Weights of a small GPT-style language model, trained from scratch on English Wikipedia: a variant of Muon for these matrices.
Each number is 128 + 32 x the weight over the matrix's rms, rounded and kept within 0 to 255. Layers, rows and columns count from 0. Numbers have three digits each.

# down: layer 5 MLP down (transposed), 2048x512, rms 0.389, rows 1329-1381, columns 256-383
# up: layer 5 MLP up, 2048x512, rms 0.325, rows 1330-1381, columns 256-383
down1329:154084139098107124143138140111113124075115084185093089120117077133062122098088126150123203144147155129111117164127119144134092079135142155094175131185140145146098118199109145140152166097166086125164094117147103112136114111112124107085132096206107182139089115156136087137130146115110111105077130134131062155143165185096113074138153096133140179139156141125151112144131066108130184133189
up1330:130163140080100126150166105174124124089155085129135085121150166108119114056121139173136097154049068136155175088142195096074148083144123128135199131086174135133118132119113152115147122145121131117172133123123141130095116132114109089121136134105106201134150088157108143143071149137110108129113101123162105142232086178126095102114104155135107125121174137097127099108126090130118135150070
down1330:097117161149129157101109106115124111118095098120104135100113143138127185095172176133157126150140141093164142132153112116138124126155114138126142110103149158140128120123145044071087161076130119134138052070177133078152127139148149176118082113152096101130127123106126107190095168103129125198105151130089115151127122118094114174106110114137143119121165160128141181142178078124175123122171
up1331:161122092112079164143126108115133203157125119121116148145127080126180096189127104087095165118139149111067138097075108134182214118104158067111183168091140149092133125118121112144136115187125150152143100103088085176154139138164123094155123164150102152187130078120131164086157123149128095170203079159137132121127098157079152112093109113136126092156107116081096173098089127115064112130165
down1331:045101104177138113105147121080113147194142099187184206126138095181112159114153163051122132164118088172151096159146122178126142155161120159118145119124156133132146152141125097154136111132095177086144159102102126155106065161160128092082125107123180118123188126141108168098095102187093110130117180110144093104130081178151108105113170133158112109138152145081093113133141126126101118119116
up1332:123135204130144131124117126095107151111152133119132154103122140089154184211116123090174147144118123107173119121099178142107120139129124146113142156170154132100140175149120145073148160153163132114105129110119137131148084176102125103111126134093100152116163122136117119105158148131192093108137130109127102140105124140159072164085110145146139132134157128135115095111136155093117123133103
down1332:153119082130113126147132170125098072163189099109106105126103086159107146092138120133103083107088101155115118109125112094109124163133128134135121139147130149126133139183153163119124129179132131129101081116110115131087161130152148129124140164128117120122078119170209108139110148112164133088143104163213177168147105136120079121139113120144184225111102148185085118192077061206111184112143
up1333:151138062182094108128124089145153090124097119154173192105092144130120184115136151188146108103079092060177130177146121171128157131134153117120154101101107151092160102099072165163149097162119123105105137078151087063107174111120119130119107060123155105122166169154138191139066135133124112120110182119109179112130136070138113136098128153137165123140081093108143130143070101180098055181162
down1333:143166072158161097135137177098209090103131160113161149136112141095134086131113142165150121097107140166144098120167105111111090096076129132168133106115095142049194195107132165162187113086102143151086126078198130057156181093087132129133146109128142108098121135127104149115152120100102088140118131098137227120092110103140160102096118195126121084089141114113101142150112091129137077147183
up1334:140115095092140127140203133206092129164058118178139161125103081109159095110131161122191147084180135139095107189133143078143078074151189115162183106159171108167136086171163109113132083151127111129130140200172108093123072089083134120157141079099093139127124129067170116151060110145095114160145106046122146174139086122089076125085170134115133106066094111070092155158172175103082177101107
down1334:088105134124166135149133070117091133147143099128105143157146091099105121133201111099094113171090104127057134125147109114155132198129165115162122100061147124143131069117118134121182142111179162127200120142053111133075059131109165162141116109092113126142123143106157129221108174133160141155194137150065085167145141143115144149120129143160044162096116140128119104174145047134115120149125
up1335:126151149123145103128136064153154120190068164156107156129172145171127134125169173128120086064093089137101129075130115132036100124110078106167109139114183146159154147142155156109124133097186102124104187194047135100100117124166160151185135133136138176188126120128151064147193190113137115139132162138151079112105147139132075093184179151081142103107110092088121098127155143095105137127119
down1335:107145100127112106178120169150088155150162126127156149136170159147097050161154137112129103134086087146128100064186080180039150068170123106133077106179114172128098142095087106108085111094175109089105169119082090118160071202143106143156205144104104147155114170135174082126185122121132107203158103101119128079090150119149160079164135138110168119129138089138097141132121189100154076079115
up1336:128082067181061138212116160118127167072129115119094155133120158104051185140125136158118151139140118122134159131116151179114119059085095158083081078147156170150114099150154159151163040105096116139159133125132155198161122180117110089125085172120164057178160135162147150105138128153066164096163127127159132096127112107147151130126120104052128099112109148116106144124143045209113148077053
down1336:193135074131162107127160159142176130096134101136123092120141158053216166093213114146187166095133069117144135077112075148131084088133157081106126110107162141122150127106186160133093129103111079186116090110103131151121136115144122095119096163067121065165108149062081159098114088099168122109128117161136146103085188133179118083119168117152113083124161121103113161144066091134105148179095
up1337:117128148066067123072147094082119161076129081139121117148185118131107145115102090130103102107145109155137120088106085140069159148133138173109142118116112136131109138096108200101130151102103100110185148151164060124097084134141080137145120079149139106151147140162107134154130077140133115133178118130119153142120178114142157136140170171090121114160109070127104112109145153166179132113161
down1337:089103150144132108180141108140176100168154105160169148156106113104155142112125174081115122128167142178090088150126145156151085108101095091190136143125148156097052110107106089152134130075111099145154082117129155136177130082107153097140128127104143172105123130101152092040118175165151135103166152081093081164193061171136127106117070176170119036158141168108116140067086058135125088134083
up1338:095113186086043122148096147193177135128155162101155159105102153119121093125107096143115098184106136149138162133160123140131140095193118133111128082111122122155122104175161145125214135127129133121097114108148151153128113092065121161138134165119062148136132167148159104086122100077135096155091121115114112107148135094154084133100115145080138127153061094160157162153183118129143155115112
down1338:184147096127133141145117083149124128165193196048178159138154083103136132129141098074084119130095121133091136209170167082042132129166124129133139104138167076129046181123178153070138143111149153110151121136113120216137090127161120123176173111152100079128097154122174051120140093087198133106113091102085105099178119183141125089158126120122156083125073102126194120089135148123162107040156
up1339:105102132129110105112132119152157151114135132174092128093105146110126129085156143195115116114130113133147136134073163147099164091124095083103148152134138130060129096181119149090102103135160130148129123144154094107082156107103108162184180169216099172139170165179126123095130134134147095179132108116103152140163107080124107119132158161152121140158159121138145093167120095106126105134087
down1339:111147070129127161127141149106132156183169130088122129084135148120134141100163121086124128117139115118129100111136197148143110102076129104135136184140132106130032133099105130127122104125114200114128126125121103131163109071099158122123076177104122116140106089094126086149045118115174101145112162167073120181114074130100171122107154130139166238117150130146052163074143124164123097156117
up1340:158167129123140146141205129065138203097144190189138111132176104160150118115089142108114116176114169141110163137112147191114187173096150088193111103103138148121098075078165150173160177137140120165183185116162078202120118193141157129131117141129120144074056124160160114076095103147161104125101108057127122114092100131162196117126146120121157094108116146155168125134109146144179147108160
down1340:072110127157120076168105097115143117115121111138052241152141159084093148098111123151084137091118153139173172157106117133099156106125083079114142190155102115121127140094057068130141170085108134170186085125074167091126139106071144167033151085185131146179073104080149125097130129226138143095101139187076113077151070141087144063126155055145140106182129191121154142154092102042118124135126
up1341:113147102124097116137184127124117118128141112102118151103124123127115101147132120122140112102105083185252148105142115146115173066174091094141121081073086092169124091164023136153127160081161129097132111147134155161109145126126149175087130146100079168127175140142083146117085153160128161198047102103135114110151163137094137120181148146136120173155086138135133184089186193158121118153175
down1341:077129152191132141086112126136096105128128178102140181104112102131110152134130085123136129122171161099086147117115135130110082125158151130121105085146138155114116168167170127082202074125125123104118125169077106152164150105117124084106093159123135155144117144120102135143145096142174157102179106089144129104080116115140133066096206152122146081130138152144164148156096081149144170114148
up1342:166166103155172142092078099126160140131109135159145093079101163115084124162080090108117119134124089135149134068135128096164089169101174105187123045156137143062128146122091138097121096151123097144117115131163128054127115108132124124124111086137120174078126123119157115130200186157097109107151095169139110145142142078109127100069157150130095116153096156111130104049180112131091102143149
down1342:143133147108095117133122115083070139112157220153083128144090143139110084119091114087192128155149078135171142115105061072075160129187088107122127178150141076077131073161129216166073119151123104130115186109115123049152149115128119140128119108132172091117120118099088125119150134139058104109132127163128130145093074081089098161120090124119169142067127152154176167107115135051094116156154
up1343:157135132080107113116129153136154107142139094140115080110191183081115129093138155184218094107061206094236126175104117087083160033155147152171091094176121134151150136148096138084126195110140125097122089124141105134086151091153130141131083091117122158133144069075121106082111148064165071131116112124135142111146116133152155117156129073115109077118146156118109157127153202107083130122132
down1343:111158157117174128147169138084164139151117083137172152139099040137147178116173163147171094091058105182151137155126112151132176096116137131141152167162162118087109096121145068099164177079083130117145138112099107065163112116166100175122150126094192133185140087083131134132131159075191148154106080111132137128120159102176088161134172112110072118140119133157119201081113164108103158098093
up1344:149087107189087139130142154103142119079098116125109195125150111102107138080104076123166127158105159133076148152127206187153156117149125085187108144045110155122178144103143146074213077132117155138066179128098144176111146154055102132145149098167198102118130169143182135087153147058184151127121111034141141085159098061081130132075147090206097155109138071140095116176168111196124112125136
down1344:096178163107074115067078123128116074047123043173124100094122099102045130145138126122096122110103102081130104058063188090151155153105140092083068108220129038165100032105129117115188140096198111151090103148103170058136142156127116151103194058088122166061180169166113170189163134145149141211133052116122146136143117139187131131161148144126074104118147062072192156214151148117121053146129
up1345:139140158157157105099103109160109105076103141102122094155115131070178168135109087127157074118124106160097146084149119157050146117102130169201137144144161076132136076161119156089135151170150115111134106173140082103083116106198158102134079142141066156095132150093173147106123137108160142130169130110162157076176151084153099172131120106089136166064100155129140152104137148146134160143160
down1345:112151092159113112144196103117151154121148124084197083142137140094092143173071067178142105069127079160145080044073098128122135132161120113179086163080110096167147111146103144145114102127134170208146140142133092110135134116130124117121115148078105135113137161149121091187150137131120161076137114119152058156142146112177079137132104117042128176073171106103074144143171166166137099120159
up1346:079160095153067132141160175122100068104211103095108153140131110106138119134103178087123086135014145140140128149144175095130097106124163157124116054183196054091094126179078162155185172096176187084137138126127179166121142133124196128160082076083182155176165113161132151098162135119180151123126120139176126173116128065166077154082134140065107104111110151164147126172116159126072112151111
down1346:125045170174123100067139152121152129134133131148087112116105115150143133081156133136137105090190101178142113134091179166109110133071122172159107107117128140060112130151070092170176151130147096131116077160157145090128136082102126126146124123122121075104163167176106116158151118136124143203128092117146107133152160136161093142147112144133186120143168130124108164106158154121150131106124
up1347:139134130150141145124102118112178162138142137184160106131183113106163129134082073119127076164137104132149119066117121126133136129131177082089111153151130152164119086124068128105120130156166111099135148118115089092152194159172118166094157065175138118140087144129119175114146115074191117167143134139169126135123137125108073125076099116113133109118096127155119174167113121130165151120159
down1347:132088147161127111158183144148106133148156109102116123172081125167114181150166094154112115104127113108118101151087092119147047070183074110117092089141158131125213132120146132142140066137115136131140072106085150107174137098110148108103152064151097103080120162083173132119091111153062104087145128113120106086128149101131188157124140116077118159152144175128096102092060122126144102117138
up1348:071113190109166108132146180120127096158086160099098149119125126121125145196162110091140139130142106136145107125126109161198141111156130137134109111095130090135101168144145136138142141161099095097114229092097072085083142160152069209112082107142221110141113139102113104179084123131162082146098210140133149126133153115108139170140177173060114093092110114126158166144118149082076127091072
down1348:139102109183101075175179132135115111172127136157120128157129119110116136123146133153132128115035134139099109152153090144185098145175111148124126161070116133092152132128084139181154151146138107138158142135125165077123181106074110085120056168104127125111168151126091168168107170113145085144188090074146166146084106188114157108165112196157147057160134114076151167139157189146092093160140
up1349:166108119079189054112121151173062162086123129121126171126157120145138146166174129116169068047117168142135162106082116154156130138181126094098115114132083118151111076168128119141142099141114091178104105111143118169152123106127134136170096132191147174097099079117180086092123118138204109133135155082151093109222152131111113106089068123150154122068117142161104130151178125109146127143109
down1349:156103117115151160136171131121154132123088102145113134124150116118155147152061165106200110098131166113183097083127143139130110140122077062109127059144145097100159086152120132140135079092076147099089114128195122163099136128121104093143092147107147138106150153159084149113078105130156153196201165099125140154143103120127141157117142108155023141144127134129145198103123144077143075133176
up1350:153111128138136131108128124141100179107102119162130133067125148083191151112131163122100086139151143087210156137142167128092066110060100120145147177106142140139134127137112159126131141142159159146107176122105119156141114093153121105090127146096052119062107127139073151179180129166143124125126139101101088150140115148137198127120143155132173120123141127168183099056076095083101070135099
down1350:124089121144146126132102113105091127128096104117091137142141145175064093112146150030140110131115131063116114101132116138185116141153164135116160067117144123144114100137097182089137110129135131158086142107187116093133110048120130208168128140115145112154152131155147121118119139152110126110114147101109128118169165151091093144150162129136087049136160083118094160119113129132080106108074
up1351:128139148114143070161155125112173104174150110096094102101128127086138119156130110146132145147167118139138130202172129164066078152131073074074124127164084134123111079117119148072104165121142137096153129081135082136108110103126106144160152141164193092099109129153113089140136173159093140136142074221183149121088121172124133202117149125113169123157067088148154094112101134147111129088145
down1351:121132090083153129161172046103129110130117122069155096149165117142160119125150142097175151159144085124098119163155096097103147147096119125125083142134134127114063136108112128109108075072107155121144144117107115065115142151164118081131105148124144128135141083086174089032120115128088101126167057196095118154105092166128127149124153077069124089126092128130136103142108134110100124177134
up1352:153141119098113102072144116129167150122154147120184114122106096159106118114167149094120126162151109124143112142087137104088109211129116121137138160120116132115164121097116128136094122123188151140131136181147078134133134120153140100181090104147082161143136108151202153133125105148139143124090100097127114176118091130101068093133149139154105134162150102126103165151168153149148149055146
down1352:154098125086116163141147129119115115144125124110126153126080142181155132072163100142111116116117098117111136088183138151115114114101114077149127155136131122178116121194084131161124103070149138163101153103105164130043105103151126158085120092133183144153136119138117092110108134066153138155151131157088082144138097131110114111118186103081095094131131156153133118174144112114075134107150
up1353:111130139133105113141131140102135091124130098155156130128117105131101129132132155094157090133084081088131228123136103131078124115188130106128153146143104174158142117113130109174149113174100202107142144094078117074124147085090075135202110153127120158159048091129114075073133150129173124161089098127119144097084110184185122142088199125178142197137067074173120110156169159142131177107177
down1353:119102125120111127115192103127042153102132102146110141116149159091180091147116075156133137104148166103139073101165070097132100114141115070111160104096177092095107134170080158138147090094153124141126149141112127176144152079147059138094148174117097143141113128156116087122129146095083099135132139167123123126106159131094153067133109109121132128119117098116161057133145105112054102125115
up1354:098118143153119133112125074129163084125117134103127175176122059113194086151129101123140120123162125063137131188164139145159125179123090162094130160133215184116078076134161057116147166118116150115110142123105125128122075083133066094166129074144103147151054128128149123140124214116109067127127130185127128103101116144154152110052101140110162110162109151114120112119143124087134131137104
down1354:097164106130113151085197137191122125095106082157160076088123117054119105220096172103111142114164146165078188081124099145099181119180149106140121161007129132089139113204164114091171129130164138142056152070107162143157091130121138096149109093132092069035164094153038155073123071139167121057140040148125110147126156144162146129157156164190143173168128182139116129115105084136101149151163
up1355:141187170101146092110150144121154159134058127192167165126152093125094131115107108114130118162189107179117170047082115120138131148130154095082113122144133142093148114134110156097144124199159162127100090096125184099143144163128203174121120120184145139122149153124115104096125131129140106173128083189124132152137170136110140113083161133148106032134156096129120155155157135120127086157153
down1355:094084143150105114166108113106153106141061110102132122081106174113137159106114162106175134134145087098109181161135163138113198158171124140086085135174056120077136134071104161155134134069138062075145139123084177093141128145098146093095116106133139138100119099147130130103128115154084151149107197138160148103173131150115128143121115116173151191146152136110102153127115151164147116151148
up1356:095113115136088090133070191206131155100172201166122140121104128108098179158166188176199137108087130126152133135134125073093110111109153145123148127102109132155176121096075138137170097177106105078093185122127067132122073156161190106126096186175161124151166082120112119153154128127146140162105127052101110062174189110141102151077099152121089131137116137075084115121075040095104159177161
down1356:112111094087081198120137158107095126137092113135098120141085177124072118139059092134095101098181114134095174081134103054121111155174187131148158056077180095093142092131142111117142116078101154156097131147147109137126132090111189139141093099098107127098135091175125122140076136121127087143157127095158072094149072123062168138113108117176127143079156121150099080115113087142170183137154
up1357:163151164130124062109107055155177098142113101122164126165027156076152151121162142104109067080167089124089155135092111161132151142137098161113165095097148178116118046120155077073170177124071134170086156208109147183140113159106138082134130137102096108093057121103126133130143077115111149138094109135111068099093151144139112104094139141132106185155149138154147099092159108113124145110116
down1357:144077148128097128068147173137167143160110125100139119176113112166179168100164126120109122105142105133122138092188132179100120170131095132113092120151102122103103130103144135117132173082032120084126157126117105111148150106141178152163108117119110139105087194087112140197088154101172142165097103087194139101088178122110156126139165120149082154124127124155130147093102149166127169148132
up1358:154114114132106143124137199169083152185128147164139164085143086083132162137104064151166111134211125105170096165086157122134115068159055156115145145126092179138154077126041152168119185111131119117113123145133149239114128145144145127099133166153202088158169103147079139226140158164130166136087086110161121133118154083128081088070104113162119136132137127154097167126166136096125143103093
down1358:163150092119106087241113121121132116176145121094099076126133158099119101168110143131110128151148108138121150094101166125111129111147089095174108152087151131088136130049210078152123075106135150185105122094127079097155115139150121101127131163131135163170104138063157091125157146128118194116128085147156138132156121126144198136104105119160139139108172109121132152111080154132070120105121
up1359:155099132163064181151136144172094104170139095129114178125131115091122075118112116155183098129180140119129170156094169092132092051161100170116140110058100137138058170079107161129102112112173093139107162172115128107155126101093096101189130130190124103182077128177145186164109100170133107077151091104132101151124080117131116126120161131110086111147135089084130108161152141077053065204146
down1359:130106121174146113105102131164128176124161130112191080151123141171186153056107103115121166191114154106189094077126090139095133158122191144132097166120140178113076190153129129099085174086152124071188076110157156107127127139164133086153164163103150087048161133137092165123065109075144095147109190158113117175175116115084151157136103068126099130184094105152121101136110210161081114111097
up1360:074127132072124204176151101128107124144145114144136099109152151163141120147126167123126150109205183088107150143122092085141150130170114113158112151128145170068109151129160109081106196143144128126174126160129143138096108158095141200088110099180188160161118103136095096139119088129160156133169141114085092166132107144097124170125088142159090103167090115164115108118146144170119110124135
down1360:117129121121114113113089155119090165106161159129116067092134181140141166111103127077095129096064150101050127080157139121121151141111138151142117114110142096162131145180120055145147108141137119140092159139121070130153090175143180097139093187113134073109139160164131141111140067128154098025162117098141124110126106132157151131186150083120130078166165150184072120078111154147145120188137
up1361:102112106116176186149098071148114090105109124150106091144118140162111141147118174163174122099132140146136167146150081115082116140127138107092176165146144110165108071143125125107147136109110102063095098101100134181146135127152116177090141156163153160173077170100101166119145120120157136153101126104088118171190149094159105105026130177171148140169161116108173054114187156137105133073096
down1361:165149132158094167162150131146159132146154203101141098138093115079148134112107077135193148110050128143151129164153158128097146113145126112116143107130131107127118123100098181119142192169147215200138118120125102136109194173138093095089147123110176150124110076160163100133104126158175147103095088148099165109118101117133118167090085128119068121131192189132165142094138204063041140030061
up1362:112147133101154076072153153111132126110114096122105120092154169103195154030123117123116113133131157075111176136155079157083151148149115050141093159178152141114107155131147122153111157180122138112108106127140155123154127111174149132155131075133088148125098087073156148160145111118109171191098151125112114142125075142110133144102152145132159140145076085179121094148100128114093150147124
down1362:132106118163085114100120092089123137130152140147181142116135132178174150110109110067169118170091155156181124125174105106146143128122095121179103213137097142146131151115117143158102165082129150153170046133098119143097165135133057122199190130143086084159111097124081136159162088174110080177144145120129146156065149127067164101150107185122111185086106109118087129131138124150189154151107
up1363:085138148113136172135177108117163114109137116089146179115129097122116205193099113112184139115121052155101127081112107184068134164160213125122129125146095127139162079116126129082094150077137106101099108127156138092095143092167250116152119152116143098119156120178165120172065114084098135184119139071135139107125111156118134087124124178126159156103112077172140081168121162076083088092183
down1363:158148187135139122194161123190150126088120115125103162113097179081170168180140125093136135074068165167127118109097081149149134115055181140115084147171129000108110108131138150169107135142141115155110106139120156106134146091180205179127109179138129067107135149123072128158114090190113162066149058116206139151138120191127077134130101179127138090149091125092128129108095101066074157069095
up1364:100169162132117134155100160139066212105108157106114187188108121144135108135052128112170147162189112146185124124090126158171179166091143158168140111070129128168142087139181150224085136162122115153132132151175138152143153150169099142129129146072105094039098075168133122134056052151127086119143111076110043129023129152186131141122148062166128140090157081097180131118166170072141110149159
down1364:131210102122151163136055164106156194106076173103201116125107146178107137091091142167109163110095172157179122154137107147116190142102125127072136133118121109120142101131097103119112159099139097136127134143173136111138176116151148128150177111113170069077167204182081128098114127180112070124090078100126048073128091139129159072084122196163110126083143105134165096115077126103039105151139
up1365:124114119116138113135186066116155106108149103116095159161163104101153131160124130145153098191119227108138127142073127113105091077153138112153140114100124138121125113132182114128123139130147068135160123122121120164163128127134156172191193144142157084110111089101127144094137148127096098077167119099129067134102134106124092109103166113133087118134088088102117156092051067122109072148166
down1365:157097063126096115165096112150061186105157168151143118203131113143144160119084170191111143133122139153165113119136132131148162118156094119146142138084187121134163179106096131083078101092163107139116154142143118164132144146119132070121079094119118157118190100138108140089105101142136199133110134120112151137086107104111116055065129151196132124131176157162142097096130192140140101178131
up1366:126121145123201190112124148145121137073098158161102114135133083154111128071114126150156133134135097150160082114140129143171106188176148099128138147127136115110222131090104179117141127096084145088145129139162125144160162133086157101123176102123117051117113094132098157130098089135094103173105165132101132089153090156117124120124146158143088103169130140128135174127131139169133150131144
down1366:138122128152129156119113105122138107142121085141143144100078130116161166142117163125130105111140141159098172153121136124171086118138097105123131163143127100183112120161142137160124149121096124155152101119132108102090129048140113144155088186102108175168137135171145050140194150137125135124191129122134101090106141155118139109168102134124087099125187140122162148132096144102185110157150
up1367:123109117119155095150112107147114151112157094125070117170144141150159087096137095127142140084129084127168095155111130101163091107078130159134150149110107151134133125168147144094118194170133123133118099089138089117123154130159142163113199120101121091145106083092126137100111149185114110143176159103085140088130105112164126145104105119173056132103168159127083140135120200100078128079152
down1367:109112046160118118122112062158108136191162115121123110118078129155143082136135158119135182136178139069121141117066168092103101150120140175145123143146121125178119110162132053087130123106078146105171074128070154089094121157128132127122099150090113167108162078111195125070116095185051147104164139194070098088112113135120107200138058151124091160113114152094110113094083101174088124080183
up1368:141147066103147112116122138090171130117133094205088167085162127136154114096074172091095094122092122113077211164133185130112078073131119182172076102080085091069110127148085122091157165132054093065093106118132121141104155119151127140142183158145130113155147169139161163101130113135165091142096126141150081125130172152139102137118159095079089173075123111152122152111114019182143113156073
down1368:096137122088119157125173179178177091175142103105115098074154144113110107071163136101125069122103110126146101073097157132123190134109152065112129105143144080113193131112108149116096151135143130168091111134095145172124042155137140133173125105118069146145140093125099155167144213118152104151136116096116123099139157080114078108121167098122100164148103157126125140097173157159141184163107
up1369:153101168122142123099126141195110164159122120133106104136136145164170135091150117087096172115150117152143126120137116103133158090045131141113127197107176131131173114152107199111106137104136129104092131133102115155114164140115125148136081087140094072096111125159124120129115164109142148145114150145119080127119171113171191142133090159123133107135141132157086172135131130126103125106161
down1369:119112135144101130129072111175181165154110151121188182076118128123068176067084133104091113061127179104115065194139112108102117144160119132084179155101103152141130151090146141142099101086133162141135197135174153101148121053159152132115101138116098131169119152078133114140141163142109124109126133077166135143120121153122098125164104142119138116100146146115172093120142079116140084149103
up1370:101130085162160017094185162098172117089157144127150128129067060135083103104144175135214101166154097111108163091141203138093083165143117154103111080133101174172140117076183128114054114113120101067108125123118132121141135126123168139137159060091138137093096147136101099116122147160159126162160077096111106117102129181138142098175094083098109113141153111113130125157167122114061128144083
down1370:099141096158091134126071060170112083139177137107103097135130145144110109147137080151115105116116066097125139198107106131097177067118161106129087156148091127162106121110115147146158147092126105169186077154136146155121147137132172144082171141137096087129106082113145099130074112153076165105159128030190155162101156151191131192107139093082121162127145142132084151208115112161170088165137
up1371:170154091098081160108117158156153119110155108139141158176133080119103133097162134114092105080168137094103149117152167146116116161161139088165121093149133091150087149078083139103177163154139205185155149094119186076108105160174093140155146134121175166147132111143153126144129122171110086103102147132160136075064076074172087150143092141146059113121129079148143107112107123057152184156183
down1371:153160118104155115115125172108113114047060154175137109167142126122154126072160084096137148118135161161130168109144110119050147179083158116146104166094168089098149134151111140087178110094138151059163154161105159150152110112171180138157111109101128091147167150072174159113124144138141102136109135134148139166154066148149074095129113122163133107105160110116108095132081129146141134161121
up1372:140128082130144213164104106153140142065144133092076142137206118060144161091151102183113177111162113066089162164105133146133154091116179148200135097144172161144081161160095146077108123168149125121130166100071186104137130146178120173081124148195099204136103070090112108149109085136115155136093155165162068170116123155133101054157168107219134101101151080143133163163118126091067092144123
down1372:133138148157117151112122115162130179114162091101158136084122186093126144169133159099136139117079133121131080096115106115122117083106118130128119137127124126098148154102146113078148119134076125140086104077153145111172168157109128162166088094128127156126151178111100161107122175086139107148149179157160105139083121120126178144189151174063158099134143092161155100122130091163055145092085
up1373:101124137080159167114086165070191105112163137135138119111102167145115159111150119156157107089167144191079132071144091140134098140128138083155146128179161149099120104098117114141138160111173099235120147120133123150125127130093147113122125096183120146147088119157111131116136129153143122190084143101141134152102171116108155108144134112146104094133147137175143114161124199109130114129130
down1373:171123150139162127166104059106117089119114186164136112115125105120094112102111149046109101156078139107116109130102200141147150073140101154113174094127143177145061116146140187199108130155075122098144075133133114181125088158180092177152094177120123069131142153166144142152171118058101111151121132108132135114096140141070109163140114145117187158168128134083119132216068073120108131180184
up1374:159109043155121160075124089123102149099134131118101125104121075110116134145105139147085165108106102151056132114138120066133068070171156121147122224159148125101109099088137133122143117098119169122098111131123035086133167108156110148114101170151149098072189133147149172116136147137124172147176153184141171098120136192152109163125116137119048109085185075103072136062133196118077097123124
down1374:084077071108152072117149137209105137161162166169155121150108106148154161099141031136137148092131099177084117147146141174039154156111102102134145156159155144126102058118127102075111066120103124093104096109122171077143138106143127094084143122070186103164206139120174155053076176160139169179102116140136142038078107190144122126212182092103127161066167152122075179094110140180140225168147
up1375:135147146121156105104144157139085176169122162096105138117018160132107134054097141103155090167082113195121084137137138183155095127114120151114172134163139139100046135132106167115170087110101188101141114161108157155137131108092186159110085172087102110151135154147127183122134138129123197110114117161134148134114098111122158135129126144137096112149125135087114162157119111096181118078172
down1375:097104159088102134141100129161155172090139116137104144134173125148152088172137181114166163102141144123145134114133088104124160090108135168108120120116176139132131142138154133104114122108117150162115171139069176158129115127151127125142113122095134122133144117096091139111110108168181083146121178178148133146172159101140174081182136152140134136125147136137164147104066128172127177094155
up1376:154143110138111100087121104083124143091175107130110129135084170159174149082111086154162136131113138136126169108119136183124124118164141135087191141107147172122076082144135165107174081155098148145095113089131106168118159125141138152075166121131156137169113043085139130152086087122108105108152156107133116141068128123101143149078135132156109146149114121142106084089086144114117123118171
down1376:145106106116054121140084119159175130189107143105060089120102170110115082137109124154153133088126211150082128149129080097106153165131139134113138121085112161115118073133139169127133185181158139150083090095173138127132143114083111126148148121137078101094174158177129150153144137113111163119150127115155094124091112113152105133103088168145115157080133116112125156103142134159112073146212
up1377:121170113129084145201164089159174157110202147119109091104100144146127126195155117123155146138149162129119115133075135090192128136091108137170134134125156187186109088085131112105088087123164148110110077100103151110106146100097110104136167054112149106152117155116113071126117126071075106066115137168128100088164143168159072136079141094135120096121107133096150171129139114067125131132178
down1377:078187082155163105098095103133109148093121129142121070088190156072128142157117125064113147148143145102124094128102123138103141080126132158104171111119113130116138143106107101064162126140148091133114134096121139072152145119153111120170167132116171152158114167143150104125088138124150098167134092150088144085204134150133151119138137140130151079113108132102103142139099147170195113108159
up1378:075115137133050114094108137122111211053160130154055190062115143075101122166106110094138133159136150141089135167086160094139055061100167125107126183147108094164060127067140125133130088150131145121161102137086134136157150093051125159208087115178080132090087114156078148140103128114122079119118179174125108149110138148089156118088149139116166085043113106099061136110125101092122160176154
down1378:101117153155107171080164129115120109145166085158058094145137087127149166159126138118154098111100135138110130134139124106149066097115137137114177123088150139164151147124147118109130184115195088114158132130048115127059172160101133117173145093106079199123145122090111111087094179076098162134103137170097087165124145117135110127130093112154105109091147149168133109124161100117118134180114
up1379:157127137129140135128156131113118173121120114145132114151147129173118086136143100092144109105130122132046139131138080154172147106111123100140166131105163090125107113129138108135140140095059122116107176113079125101077108132128149178099102112113068101120105153137125163159166107125099137147118105139133097100091110106120141133129170131089110137138110161190119101082125171079161139138144
down1379:107141143142111084151101130128140138093095091103173120159144144135146097101123110151217109126135194121114121110154124060096091140127172123176105148111141167153166088192108135139076099162147124107141129163128150115170143130101119165143124102107157135078168158133159117097102155162166101149113110122110156217119123085130152168110092123157120140115088108087139074147133059215141096126138
up1380:157125126033156097099137084189130132094110155118110127110114167041098119152103140104116162111085088113096144140191186095116091122165099173155136089076104105117164125154165132132104145122128116116072144087101161141150149131148186090154159165152121164103120100134085161156215145162074153114149161141151133118130093150167126145134110136164099119165089115144159108046066107146127144064156
down1380:070135102072076102193121139130123079114151109163136161131110170120149123162167159169120128159143189110069117119109142103082103143172103129126179115115150135125161160122154172121138107199135102137098092115106108185196145189118155063110109135145113128120147084138104137115129192157121091083114180147149115115129120118120119191120172133143179111123184166073164141154114101118098143158088
up1381:118110081180079109086148161124138118099153141164163098124136061160158123143129115081132147120127177095149155116096173136134094115117146127116089087096155073197112096124151102084132119116104121171089160151095124094128092086113140094154167151163161102181120122071171152122149195106154147142155123104114147167142128105143121163100143145125108180105079072120082109067134127134106101153104
down1381:121099163121109134175126145078146151087133156098122098099108172149180057103170103087133142224187121132116108072141103107146149131215108190090108142093116118076103131128154102115068071134144106147166142091161173148140118186172172132142130137074096106154131111153049196139145141113143092143161176134137167014147132150122148155147130122202145170143151146152112121162060085101100108125151